From a checkpoint of a small transformer trained on Wikipedia: untied embeddings, 10133 steps.
Each number is 128 + 24 x the weight over its row's rms, rounded and kept within 0 to 255. Layers, rows and columns count from 0. Numbers have three digits each. The size before them is the row's rms in percent of the matrix's.

# v: layer 2 attention value, 32x224, rms 0.0674, rows 4-9, columns 112-223
# o: layer 2 attention output (transposed), 320x224, rms 0.161, rows 4-8,36-40,68-72,100-104,132-136,164-168,196-200,228-232,260-264,292-296, columns 112-223
v4 105:179110168165164131093159149138108134091132157143127109114103165098142124156141090112153181133107090111134094126150103140099097135140112121118141136158114159132079158160097143112130134102145133098131133136098137124131147160122128103147157122145151132116159140115116142079106109149143074129178106166154105161086111111165139140108140145189
o4 119:127122116115121168081145125110078132105133138119115177150139128081107100110137129149190113144158142134168105119128107131111133143121175149125114171162122073149151136165132112090152156112137085128134136130108117092160141137105083144145114100103131090104186169104107141164121135092180138123108137165128115151138132132138135148101138142167
o36 101:126184099175147102106123128124167117119168153171130101108116149131163139124109087135158099151138151094110140117135141130132120151105095137114150126122130137131158144131128091118115112114102177151120130137138142119108116099128146177131105112182140113145112107145147139123118123163120096107106128103161155108096147149119173139120099142101
o68 107:151156124079135103141132107147107094136139133148130130122129175102141128110107138124132168098151094114144143125085115097145103114117116180086131135143114129124101152110124153136130134159065104097123121129124147114105117143129104170101130167108123133143154110073138109140110146112097125130145120132100123090145132106109152134077158178141
o100 098:176152141122115122114081174139095132133119122121149132132121097139143130135093147100125125151114129149080123135143160143161111109122137144112151141097146123114121125155118158139084132142108112175164144092106112139140129147157160143143147148122128143128112101132145118105130109125128152066130168147124096134144092121128094142122113135146
o132 082:123160134119106144057160094146121109113140127122102112147145125115147110129105084136140161107122099074131099126116152166094114114084105127106147165115139108111099118100153128123085152065085179105124107139086124140115108119165085098097135107151112113110124132108142130131125094121136130137141090102132137161098114115123127130115166112127
o164 100:088088117120136130155138110110132165128133143111143157126111141191096114147124175118105085126094146136145138153119103156162104138135114075138102151128102099144152186102142134118174151116142120174130127085154106111110115176157118134151118111102151152139091100144138125167146136151130149143131111077172129096119134132107124136177103152138
o196 092:177124126141114149123144138124105114145136115147155155140162107145139176115136143106117176125142119163138119157150132134139111149108125149122089094134164101163150111180123171121152131107171082169117098161174167096109092133124114102124176162120107113140164074128103085141176145128154129166192126126116120108141159150110117159113135119112
o228 100:110123119135175157122126153139083096138112094124107131139104120130089097145099122184130127106126108109096071113107099130116117102131086118117130103129177102142135127120132146126110133141125121123117133129142119167171133130110149126102161163147107097114089167150117112073137122143111147131134112142105120187118140104144085074120113135157
o260 115:177141163108092095129115164129145095167122192111100094138117138114124124115155132120097174090116131092157095146073114116108120137135132119138085116136122131157153157163116136134109148124126122162138136149105117132130132144100166135100131132115124141137154120090106135157094110128126156127117160161114168125119077111134147139128154152135
o292 096:126153140145126118102151129120142139116106167148154164105154141136142127125136122112100119167125137127158072126133148095180129128132101092076162151129144135149118147128122141119099123182116148151150110082137137071146106130081128162099144109160090118165094116108122157103092116132106114107126135072124128112155150125096135121157075083105
v5 097:120120147118150126083112072160126127163159130118107103152128120138150116114104165096103170147144118157142105109118111116122161135140097156172175113108120161120156148116155138157134157116119093109099183123132128114161194121122084108110154112122129154160137105130126119122083120145150154114130125100131130147142123112107106122103163136063
o5 102:134094127131110115149114130100136093114095124108121124122157130084110144124098164140137111163138104106112114123094135141096140137145097093099139147130129165141158191111119129119108113135125158139156163142139099143135184127102122175138123182122142106129135100111092141110123109123117114129141159148122144115115152105100145119123107145158
o37 095:058150094150175165094111128112093137138128151141179149112111127159134147158143128131126104138131114110111102102141108132152081133142081130090108142209117124117106165150113132135105122133131172149142143127138154111114135103161127120117108109078116089130129140160110123117124112145125111116125167109118130107156130111138100136138114140138
o69 108:081117164091099168105106142104070140147138133118120149088087118104104124106138109087107145107105123134139171148141095134113100087104107160173125144119100090113138098124166151124185081144084092078138125125119125154146123126164113122118138141139134090113146117101169154110134142132156141140170144125165115158129132117164153114122124192120
o101 099:129109114112127153187181120143143097133132126133122096128116129133132118112144104122092130109144127111173086098114149094133123114157116123126118155134136137105148123081134134167121117145135129085133116137116135139177149171146118131142144115147153147156119123119137117138154128121147120141112068153118119147138144084144174107135111122140
o133 095:117116102132112161148154186138114096128133151083133102155128150104148136138156148116115154107110166136091175149104138115093158151127137117111121146115088081135110092133151170161138087093176147130145099139132116135120128129093161124145123137142141137126157145129168135152175128101140132120151181121102104147135126127146057099166190082083
o165 099:148164126110141100132130134175097124127109144118134106117115110177090125147153141163142126108111131129100113151104108121181150139095115127128136151089136082091136122113095122116138084148142107130172126156130138126126143131117128125083174121130119120137087144115118173087137125154108121123141136119150115148109121164119124133147124131147
o197 096:122199185114097117112123168094155133097151122161107098152140141097127131134123105139140147144098119154152137200143175174154136081090083116121137137131123127151095116143122105129149096101122114117128110138130149114128125106095057096128101110101166099122100104137120118147130113124150133176095193146149114106133095118096126131135129106138
o229 114:113079077124120115169113117144145117168147116113173127127114128150130101106129153128127107112132127118110106141134097100082140128151108168145136108125159139080149158135120164122126143100124162115124115133131116156152141132105141146164104089169071144185153150077104138134137136094153120094098120157137178117124167138113070137129166138108
o261 108:127122162123162104109115124120129103119117140092091117109156128141133138101168115133078102113153107124120160161170155149089144133126138143144164089121102120113153110188078127166131086144125134157110106116121130147156137121184132098123150167140164136106160136154129118169094145156135123171123094145135155141156106164110170134095094145125
o293 101:087081124145099120055154145113092105122174112122137115074127140146118164127131111124102136162156143166136145152124145185158118109170103127132150160109127144160137152118130148145116088127142100161141132123108125127129134149105134138104096131145168142129056115145143111134149148138131136116137115107143172142136099124110151147122129135131
v6 099:157157149115143082125121120140113091145128165115160140104143115151150112126106132155133101123071167120159092128116116139097093079110124135116119141091131119091103153098121138143146149121107093136153126139133155112108152159161083171122143140144161107143143125154132123127111111141166092146145156117106130131149150190145102122101140148140
o6 105:126154166161194126108133117111133167078121135133115154131156118124129092135147138134130140094104136109106119082121152133110102167105175138087159126175137101135175140164110130077125141174142137089094116087181102111108132120131143070097108114097133114151093121133109121168132132156111127104139159140162120128101154145110086124139096178141
o38 090:081124134155164148156133092139089104116146109091081057121123093072111150144115125164130141115117134114149128117115138148177123156107125135110156151108130103095081132156166119116139121145158105153126118111126124087142109108119114126106132096134135167167122096116131117135137158137112140108126100141139111184137146127137127150133150096084
o70 098:124120122173134096118110111110128113134164131162105124136131163129154137120132097147148130134122117100061152090096137134163093114143112126073135106109151129105122128128105138129078112127147112180123130157104147120132119154171140111182130105170175100107140122113140133141113143088138118073110158116107126123100161119099126078109137137149
o102 098:139102130159101117122110147102115109136167168112103166123128107149130124130102104144112140105155120163166082157120124112119146142145084111100084173092145117173126160125111152085090155121142116143090165132148119111118142103166108153070154101145135115109110122129122140109093146148124151124161140119127167129114121134096112152127151106141
o134 092:099203156153115142117133118100100111138088145081180120128138162117122122123107162100115140111138144107142141141097121108143087112136181104133122168105139097135132122134140102093149109122118148083145133124135098126137117122106135128162126119158144111136125122114128156113103129175127114153140119166130109098133101081149127141123097131139
o166 092:103111086107091135142094111090119119143117112127123088109095119134149165131105087106137105168136108149077161124115111107134120136122134137136100099163138165119108079162118118153140133150123116104121162115119123154137157123097147151139140151121105116162089113119149136161153102128130125134108144134127060114131114088163132123103147121107
o198 097:111190134081140116126152108119145144124140110112142153105158111122128093121132162072101095148169143184141121105177118089105103127156104131149118136154135076125119136145124083149113104142140099103109119118152124201178140121113115121159130106130090130090156089084112122140119135120121079100115153129078164135124158200130130129133110118110
o230 104:087158161150116129131117127137161167161117125119129120111122134138162136129184202146101161135122149133163147080167146114135093113108124083150132094143141116154140125112124107113139157100108155124144140145132110145131138108103115129122107141140143108121107133112075138139144151145128102112152130122136160138126133094139177105105114110144
o262 103:113158101098081068118097132124144094160124108154097132174119138161110144128076159117158123129129178117087116122148138181118160119135105175141134161110129151136149145124163123122126116118127181117145100163099122159123116142141099122107148130133110137140165169130123156113131088155153148129119112135121165140094139110094123174117111128163
o294 092:105086160122098196091119168148108123103088117137132133085137124148154133125134178070126145136157071134148107150139115114115108106164178111144156123142176134156142121094157115142122115121144149100159150172140176155137119137142143116141137118115166118097143148073142112153116119112120107133134144103180139086133113123127129135136144131149
v7 103:137093102079119087187112144107129113149120131120136130144116102111111122124146154087108161103110156108094126115107140129131125124075140122176155130099143132120123113169119089135177172134134166160118156129089132113113152149117096132131157169102147141139130155135112120137142136169137090162145122142113150141115074119136101155136125153153
o7 109:114144099157128150149111154066117116123144137156171185126180122117097125149081118117098100137156141116155128157152129166144128100150153121131135141155125114126108114121105171166122110120172129180153136119108154142124130081128116132158141123149114125141145126122134135116115136073099164094099107128153153142151110147147175131166128179115
o39 090:106139126098118106098162102101115124122109126088128169140101110124123091099144153173114124125105136134154116155146184178128119160109109091091124131109118112139147106157190095151126111091099147092122114130088123127131108124110127074087114126093144107139142151154156134130155118113117150199122157166109140110163116123124112148150141115138
o71 108:135125136141141120109111106159164169104144110117117178135111181118132160134173151116069129162098128146129123093148116134106120163085073113116091162147135177098105140163139099135117126122127127121139142146110159150136133112135089094146166124146130152131119134168184136170110120115150194102104117149147105108089101110120141113149101131170
o103 087:107123098120102159150116157125104100141129104151121116065126141170159109154116098118149091141140059146121153128111108170124134105127096141170111144151120104112122085139146093139112159166125105122153131156145117129164140176166182163105147116125107131104139097127161115097136128122101092106098142110118107114144165144089135135087140121103
o135 094:138165104124161122175119097118116142121143107127105118140106088111127138156121081122106133195135125056111128135120096144144103087129133146122108135120103158177142148143163147139138112157113146145116161135119147149144109121094092149132094144142117156168151178086134125145070117156162107191101132134109159119105112109122132138116104116178
o167 100:122066111168151155141113080152120154166106168146131082138111172169139086165130131152136117119153164106137127135091117085106118184135151107142120108127117145138106153084089135123116116106145120095101128168109108107103144095119178114114147135137105118127126165118103129108111118128095171105121099096118076143149180121143147111087098133165
o199 107:123121129086109121116146177115092128165111081123120117097170101113104131137190165134149119120165163130109120151144144107118150131143106111143167121146091109083154153106140118101141147181135115091117070141100101153123121101159161116137120134143103174139070112148129121106153116142153125076145148134139146112144128141124109144077112124066
o231 110:140129077145121142170126149134138142092125118129145124130102117099093118164143125151108086105150125124132145129129116135131141099185133147095126130138126113104157140114128117097131104085145146131077148134176105177110127185111164132133100138132135148163144130117141106139102149148130098118127137155123161130124119124163121178149098101113
o263 101:136133143087128119149141109117154110106170132091134102130165161112157169116183104094136130089142127142138147090140113083137127121110167145128112117106088169088121122148123091147116113129144137155138106107146141165154114143111143124163142165103103123128139079132117138150161143106143140148124158086128107142174114130127090128148127162098
o295 092:150107126122104132150134103113121131127174133108102152123124110128136143110145109098130122163145086138108133143129103212101100140118164139163134119100142194092149108118133139115095095141087137081097104164118125115120106140114125086085111126080120143143165153122128121133170125162136123128110145116139141099118112109128142137150134078165
v8 102:117124165131106119150164114192150102087158137117161115116113156178143116103154075150123108120147118141119148132124119159139150123111130169145115131184121108124132120096060132071127123167168117139090134092121141148110162099120154128154135096114102083094113131118122120124160171142164118160158138123154167093134129119122133090107111150094
o8 099:154137092133138110117119142126116094146149121097127133091104038108092113128110110148098150137100128131155146153099090164145118212137130156129142139146107131140130110117086125156142129070102132160156153156117137158113133145148159121144145124084160166121174147096142149157114093129165083149128147139144108107178098128126122097104099099098
o40 104:162090115089107085126121138124132154137183067157115145102100120123127093113152162094115102142123121098174095143129127136146102118159125124120165172106141212128167120106169141132144114135164134177127138131141135090136122155124113121133134127163117143164090118112121100156117105110128184106123112172087106149124129176129139179108087145112
o72 108:108133099148155087154137107156111139173084162138146122121124154122156139143170116104106122149164114147114137131084118177114128105109160127120158101109159138111143122154102145147119106135131115080096108125075160120086090155138132125138147123141137102151170172135142125117166116116121154120094148107158105136148125131187126110105115149108
o104 093:120142094131145142168142150127147127155132137104112136154129149140130168144193146153153129108118160139123108049108097108145161101103146127136174122096112085158134131118120138092113159153102117172114115082162101148143151078159126121100134149104098115110105140128146162127122145117176126131134122069106110150125143089139127123159148128142
o136 087:116142104131120086099151114150137144119105160093123164115106124147139152118166119081137128111085113146164135114115140180128145137112135121138129161115136106157134145095116126153131132134161132112122152119142127125152138112098142145110118095124152087146082125113162123168169125083119104129132123121161111103145133090127080137128120135124
o168 097:122094144071131131109073102109152109127111078156076135110165117132109149134067125125116141092123136100082093103118149103130143110137133156120155128098097145103079098158111094136088125112133105097116126140159112148115125137160122126141087133128121163128152175162142130116113154124096119135096099100117121193115126150082152132176111102158
o200 104:124156121121131140191108099133136127077141147114133105126120152125073123124070163099120108164179154098099149132109131099111132117145131160128124141154154138171155121133105123113158107114101141153138116126189123139139105142136141089113124089139145110147136137113142163156146134113119106166146151121100131201178124160071109135102161081148
o232 106:099159064178140144122133137090118134120178168150137118157119114129175129134142102123163079171129144143137113120126096137155162154114167151114146132126154104119163132095132068125124144133141136148148093122136151155131150095127132141116150140060106144135077145092157136116145117130079120124067099121136145093120137102136128124114132116159
o264 094:064132162102121164154135177094098098095127139102115140106128162127142129119165098162125133091142138130118123141143147134151123133120106175159144119136101085115137155133122151096164100121121150119121114130115094098105107061126143058116119150117142132123141104121116111081110092145145136131151142165127124072125142160140121128125138126167
o296 092:134173125139077117149136105117135114130118121178136154131113133113112135130102083083147165103121173116143141171127106154135150117144191098114175131082128137142124167109105119093130121096139117132114127094162193142146115115114106092117123140118116069142114104135151136137143129107126154139123100097124100137088125109138088112132157139129
v9 099:142132115138092135154179160132175110135109138169142149152172114120117085108113113146122146097077141105123158114110097058114117133181134080099109092142095159118148125112101114105128137082081121136144136092121118136169115149092167138132123141139116140137116167110128109126137155138152135128178127113131138117109131116159095101143129096146